{"head_dim": 32, "attn_scale": 0.177, "optimizer": "soap_variant", "lr_mult_up": 0.917, "beta1": 0.95, "schedule": "wsd", "decay_shape": "linear", "dataset": "wikipedia_en"}
Each number is 500 + 40 x the weight over its row's rms, rounded and kept within 0 to 999. Layers, rows and columns count from 0. Numbers have three digits each. The size before them is the row's rms in percent of the matrix's.

# layer 10 MLP gate, 320x128, rms 0.272, rows 211-227, columns 0-127
091:583551558441532483502459514449584533506552509466489476585554483496553461525523474477508485493497435483460535532424477465506501546534590476498476615554468568587538518483453525516490472488575504522493477451517508526489488494404541458488498522523565394468553475513502502515516453515472452479506441487522555495475538456452486484472495487500547540524437477518478519436471494423500468487531
090:428530539461500556483449476497456494483455497471511482425521535472505521485501553592517493508414502558501498538490449528534508410491469468399519495463456487484525426524575500437468516499466521484509541501540499525507501543439516457547593496497478474505518444554519511424587570416529485449402510508452478485459488543520467394482523467472500503459451480502469497495522532504463460510528
103:476553558478491594491487488517519468458512516536467470512430494507509495471594531501377502439567481428488607508489536554523580470512501543494513459571450495572513535449485497441535431488500403423474514455520527525491503430533489503486479526460512536477482545555470486507495490508523533519480461484506541510515508494514447555483551492537459501519494446485495483502505519379426519478469
103:473409524563504468562548471503541526517515460498490517495528450459476560516616516537512491514438493442523470552483527495411459504439463482539534546513455470478468545506497495516536545530480526546476483503466441556519537494437489522500438515468513480498455509427478479458521505566469588436501478524549544586494467581405503561457524494520535436466471426478484520519508450508456525524551
104:506540508449519482465477535539496539506513517525581595513533493517480529498526483584538507484473437504505499446454463525484601463533517536503569543482440444547476539424456483498492451469545527469413523477451439460431553504495486525485435465488464487524563493540421464485478563446405494466500519398524484454466480578441542506540464497480538552484483471550498466489517533485504482504502
097:586513543525491531516432472564484492469523490532499588434499510446457441514536531521474505522474564506413479516508532474470514527475510530517421495477570464487480500495465537487495497470530643532484508484416556483500444465518541515537503479490467503525521581444476463520522458527524399484529488468534539531417489458443490434460535532563470525496547498513463520515413541486431483522496
109:458502530484473490489488409456443509446458598517513502450471504536407515480429506483479504551493470553499483504423497553461498572409502553447545550489448495476538478563489548505552420506449498515527518480520528556473509483538488549486570491484560524476483460504516437492573435586518502496512450467479417467523462517530453493455452479510560472545512490462485497548447445490497486491428
110:497526479485506530493584552536489449423547473359482515447480495553479523547523499518428445491477540498522514542487507561543552541466471426379480462494495546474515553480453526549532510447466464565429556523516518514527527529583556471402527505538471562499485493568536520558492480510486559517534503518501519528515529513499488502570470513483517457460490523468457526521514520492504528555443
110:534566532502439500433458494479511451454589530526442531520527482519478549521496514508545459451441576457463532458534496505469458502455481499509493428533530482487454501515497593517477590503524464621484431538503480477453547469502464458490428427468476437523452553468534475501509495482494473529473482516531459502528509547515592439450491454494518490580491418492522513551571543490501527476514
102:367462480548512489453492554492456451499461470508486402416612534494564529522569538531481463462464540493501457515518522496539513510548491497552479448466482474541565513482514502518489515533450546544554561506510553488537431458484548501441503486549536450532450448572524490492525512514486495483486453512549533581575563516494505530485498491435528520464481513548451449529489472464550442503512
100:546494458535542459483504486543469483486519470536536530508454428446561561564518444474541467475589495474543497460528519482446510500496509505513548492510488484568373585532564505467489465548504557534511465559430466504523489523461491529423445428464513550547526407512500578461470500481534481549480519506561501491448472559506533482606516503481468515491535506499556461491537547462459511494519
097:508541535440487438444481485532488499549491512515533482573535431437428528535471467510506514501503506472567539577504528495453532565493462492539521488489481498512544473475525554503520478482513414478519494387495623462492528506534437520474608492421559433474580520438525519489429485493540460582516533467526506517519482524483452551511546502470481492565490496536513505507525484501554531560472
102:521572418551527527554487517533484452489480424487469520497492479504501544498491497583515488514535526438497453487449540526514522489509495612524496530474578482525545523396539464537474540464501512426477498484456475477486450592492607501479536509490512413493580457500470467529499508538417482456552454494506467519546460518424517508541550520492522506457523450576458488484481547434513458516505
098:518518523507508432494468506484482455439514430473430516534440536481526470498590462535450544491494497475496453530486519440470507515431558515479542521479560468428515498486514543484564469479529515486485522478517467461486458536452497483479436495459479499383558508491527548513551505467495486486551503482505502449446559536522432472455590449482460483524469559465461484499471397450544505423387
100:513436530479482435511524461546484476506476499464497441518458478550507518505491512447603521486484465435525501554469441459462523486507456489509510526460395614532474480495533540515506491500542583501478470538544544423539515485531531494536519497431548508480493489473538474465498571570475579454559492497480462488461520548490472512475516427451571574425499450559489531475471464475503426448530
106:469544520502484542519496594440441454432597521511460436537494491539478513567555476521495480514534457482480504520463518487574525491450496553530508498447461508592565592536486551515484527451530526523495503489456535504511447537462497531449542536483511476519514482597421504502514502475480462559509544519433491491581497564567487472503527412463493546481474436504506475502528445539488512550425
090:473529513556506510442509452437538534474473445517465532528535551487543508573439506540549552442485580468424482479501469533574463528514495545417554513504516444495525458475449427483496565458415503461509506496459515455508526429444511498461561458519486512513473558519515474485529488462481610439511482529499464427498490521487480549505525574496514475478474437476456571480494485501393492496483
# layer 10 MLP up, 320x128, rms 0.265, rows 211-227, columns 0-127
096:482539552464473400458445535542510490465492503462405413496482461554482567488486515539493533471495504508550541527530535488558515547463468536492516478499436501562511487576493533454447541453537512563530490483482513461459465468463492525484438485458529478561562434451487539517513556431512511521516419509479476469568466493497513562575529499491529434506504462525456448471549479427518605476486
088:456490505484461468523483534458538473534483569552536465525441452432494508584429408519475485424491516505507484514488533445459563488487489425563471518484497495549555536463540503452507440510484501522515491430519500609444570534527528560458471487469566455504553467489471559458504557530561496402526447467487485504500462539496459425515529484505458476569461473478474469522508518446494511485445
099:545495504499438461502495450487527570449504487497586492546460487493494395467510516495550551411527453487430485490489504484464465435433402532496523572543507460511582489508462499474543514438507448483520521473521491525505492455443522519504527464497506437560510550502532524430470509466475394564458489465564552552466475539471494493534549507510495446519495520477396465497518510549495454438516
099:598559565493522447507537503488455491441491439540407485443505478458507558563479490521580553496513511504510569487564538475530480535528502525435506508581478540494482488441488521567516484471544519513520507475454531540482466526554462453423457532462583544548486556533519489457478517512474484531487512503542477467473436504555538466506596464557523494507455446587486477467543553499443536476477
098:544542458483543469493467483531553457502513484462543493460512454497444620462489535495468471477459469539491522506535424494448540465433573553580507551459470482476463484514466438506507509451461512449486545508464463549450434505562514531492491546517502581520452468479486446432547495612546466479476483493486439488488501459530527462573544563453509504476581495450485469517540464521517545555510
097:448528453479591511449579464525499448439511504536527465503511508447517599524518543464592495454454493507472488424469539529549516495447497567521495538490516469510500499553443512494512501453429495515502511502505507502560585499568480475468480551528560606485469497480541444528506505467542536534500506465491482425491547506571525453478530501413455470468522500442511588502515448518529511531420
109:452487527533437558458534461457517527508445547518511488414515450475541472544568539554520520500429466526449468461519577490435466534438491555489447461493496480520491531481478451476555556579536512493553402498467408470472522490478468499469477544519458435500476449451466446433544531485519524483485434524473490511530438553481493461498480477517480533531522463392501489467438447505489564498494
104:480573500435494515530519463466480503515525494563480542443524500489477534449451484530463511461475514552528494434445497541455504554583496469486497566524512441483492485521461528500552489514468477489530515508443452503535509479531483500504458509511467445551513460484492482412492558522567522464507596492502484589535413530426480443472600515457486635477499483522431515421536537470462472521476
100:459495492467494485477511514513518513543530500544538484490479467498471442424475472436516486513500441516428519534518489539487516486498438559510501569441398499549524442557478436579478535454467562469549482505548437474487480502525473507509442478478488547515504527531456429433520642550553479500478535510474516507506508509447481410526469500466497498515588461516505553567505452520559460582519
094:496484442475471446455462458453426540503486555448519494462535505462497531492443465439462528462513525427432543537447539519465459438520542518430555454546540533496470470506414506539506488564486562527501557574523542514503441504428485572435496463517556445557504519559516435477467500518476499482484530485509492486478450550509542484444544544554498486544474543571464500457441536558457467500526
092:536510559567557498559489559482542474488448495471466479511498490455498438538459448488494472479495498503410533455450496568459468497502468511466538521545458508511440528434549476581490448488482529512486488474433461525593478534477504522465479449536491436549474501562524490536438494488598476558514516504465485474398499527459458549447526507549495521510486511576504474508509515485408574476591
105:492563510426471470454519510474533545491527519511463479453432409495475476566501528513470497512433519535528547504550526510492572488579519535510524486477508497517443503511487543532467452535489503523448509501490466557520541516499539382490462528512502482503413475487414523498486493480428490547476592527449447492554555472533517474486580401533450539442501504562440465483451451542562460487512
103:568461538529425485529527510525436477516424534546540487529572582505440501522510503508478483550487476452414510483566480575494480511497556549517530512537484500486508515516472530493507546494436563463486532549566492530506558531522500538472522561469406471519548509531548480520571415487471505540542487500392465441529505439536427507550456468510554438505509506472463503506505474484466462446565
105:415541430453447513499413468498539538547555502524458523506481516503520547475487490524530507509473537484523421483423469554502484518470481601497489514547514495487500457515540530494453532459471470575501527451497487491575518497565519553418482509527500429544400533458520504455463461533531414513492514444444498490505492479561494484585408496442564493474490495410485458505491501484531467528539
097:549536431498529503562563485501506485473552438504510541418523561487502490490532490496496505428543524564548495555506458492539556497510472450495529492445480545532491526550469476554518525468519515500500563471545458519581546490462526417536532505514545430504484511452514508535603505477461446513533471490460443494531478444571560493560543633449475461484453435490478475495513518502489535424475
111:438458544447520475573463470540497456492518428496493496503520491476471563488445510455498482583541434466502559497494474498452557461475569492469463487531482455477445486545424485558481485483467548497588516464523493492511496529585490520432515464482427449489571558560494528549538489496508556493468490469504561474528563504502540582429592486518543524482470472499444486521556490513429519457556
091:492465489464522452494491478471483498498517463576469504577516475433532517493497449516559541518505476505421487510404426434551480493489473492463492503551427478512445476505449514515520461484479498461418539525499502515489517515412488539451478542488425435441522501501447543441505482410476475480461519522557487433540480588497561530484490459493449527499437490538528508412470569465452462461574
# layer 10 MLP down (transposed), 320x128, rms 0.291, rows 211-227, columns 0-127
094:479458479518545462541481479550503512511499547471457536539507469508437442547542517480521473514541417484491516480517533536519504469514531409510564499513605514564501502461554472454471492459555479474492507558521588552525549538556480477450539485513476450497483511466436479504474543503514502463533514583565523497470423519474505429463493496430561476478548394465464507528478437470498381526493
089:502490493490489450503504440456481481424492507459445522523610483501441489498542550474581572503549557515537518462459461527518488384535539505481491504501420508499543488503517426418487554535478541420517421510513457454507547539437466479540477484557452558543435476540536497507545548454482483469449536495469475487533482492492492501429470452528381516506560492516506482523493472521512470525512
112:543524443477477506524491489536477538485487477548479541508475480566518464523487537510402537512467533538470451505492474481457514455487448443512459465525408463547494506511528478336518518510461492495459446499535545587533507481534534463507540495499483462536488492413512456510463515557500452515491460415551466445413501512485491550531509461469433598504519482505477477477545474538548437441533
101:507546473510507491477512472454462463533545528518445501543473549520536490498521455515375503509451506474469431464538491502487518484479395465497442497493424573472469477511487450611503592553498535458530519448513491483499510568464565473529519530534447462441545499586526566511509472536455557504464474492561488549469570495523499458514480478493494515515536524463531493425533474544457540464419
099:525544519523489504517510530564494545483502469456566470497514471506558471487442525456434475484443432540480523475516559476535553472519452488553480548509396497546456409561481519585525475513493550479476467511479552439440498500474472502405493558467467502455515549590480543529534483446522498504464522580516462548469517584513553454502510518453442459571474425498497533495522477517494508561531
096:438536458455540483451582465516477531503392563521508535447505509472537552547466519492481476512582469442532512554426519500508538476535440567447459495546534471501493479491459563596451462494466521513499505561509482462524440553503500491526542506508470488532534472525520505457512549372490543478473608503486524479507475493463490527549521479452483531491514480450480534512575549505535467420537
105:466474520503526501556477430496534527484448480506448518546512532526471528462532545451528525519419458501492558496513480539516497560553561584554500484494491479436432491488496490452516537598418539463444462493536510492476523557523528541459443469494480545470554486523547514480538551526446518511448476563445549487482544463541536557486532550457512478479464506515568525616417451446532456537505
105:566447532564528498477520462484493547438478517519543453495440502560526470543493512534499576552459492481519520495526487499548551546472508537433533552495471486531504502468564503381517469490445423533567463453432422480544427510477521576536468475483507476500523496557452529439443494472465577468465540497486486514478532501452568446455457453544568485511489497480475471531552522482472434529444
106:495518474580482520460496446547508458537479534527461530492480519525441537439515526486568523437487541500488485498490504464494475465513508486538509478562418420412533521537492464437503483465483543489525492534447594516505508433551490555499498515461497532516519564551460493462372526455498523520498509477473483418502517524492490420569533494435521439475517530445409538567578492552507470529515
096:591451546462457465498543495542547470562529491503503528492547448497485548430455443474456505469449487473510534542545540550411476402562425490492490469592481518525408452551555451523507521524483495454523469474466490544503512413581567507441494500519416513497472526500482477526518474542541540511466548505470575432505474478536522506529493500522516439532450500489511499480483544519449541470500
087:528542528519422520523454500476529540520466539527481517452495560504426557498493495508520488519420543539437477488510490455498547544510491492501480467475556480477521481534462502483519486441576382478456473533522497494503545477526437519506536478450550435480535499476541542464408555577533585449532495459528536465471430519504516460508503499455563568475431428529455483531515445490601494549506
100:528479478435480547509467499600559488565557487526516482480440510513435517533477468460481541459427483466478543521561480484476522488529530443511511484470388501548555570505501496402373454548485541423566554515460505550497458476500455517523479512524502490510486493442478479479459513556482455508503462493511518564529409544460482530495479527479546499511517473519477573527515458470542442494555
099:429488485488518491508542532484459484526424488521479589511471503470550500506479489485438482504526502472538452472541443489475592529475510486495562443566428540565511534505519471490481540468551554479449484494482503393481440503434492430483497476472472525452518460416535543511487514520532500510420494487524491519556490616504527466474509504485533530513411502464470586486419493449569472470553
105:435514508509530399470505495487474570460490494454543530449548575547520558488561521546458493463464465526525503453576469468568493436521429527501460512484535529511552447521485541514508513526450544489515492514456511419495505521452498442535551485449453508541505436497505508497460617432545506472501429524534478562517495491478549441423517563466479540475472470502520538469543409481477459485462
093:563461524538481445433538532467476507492482492556479537469564544508485457535477468525456491464458510377501488520546547487508479538523516495502475418426525532506512481471488537623422507562495460567611502517492428494460483460442532504453511490597542514487530495553522450457553522466501476531539468482588537537494489504487529530551473549535485553480512473502552504496533525530474551476483
105:453496514465549487482506505546485433470456491586429483488534513490530461479504564461432526419486469498503502513522492502445467492546454390460506501575400463518561574508452605543582451536456462514496463530479495522488509438567457477439522511507476500392504508471507514523482476507496529527459511554534502517465509510477517577496452533527500476524436535546523586490520538517541511490510
090:539561470517539512486479433523463462448487476564489545452547533531473514458457477579457515457533555524480418518530494535496534573477528427553471433517631540472495580544492530571441534459531491493493437499536452522463511482548440505454539484480493467474557502483521507546394495530537472536489493509592497487483494516518488552528482513485465557518505507412466448538543468471494494490503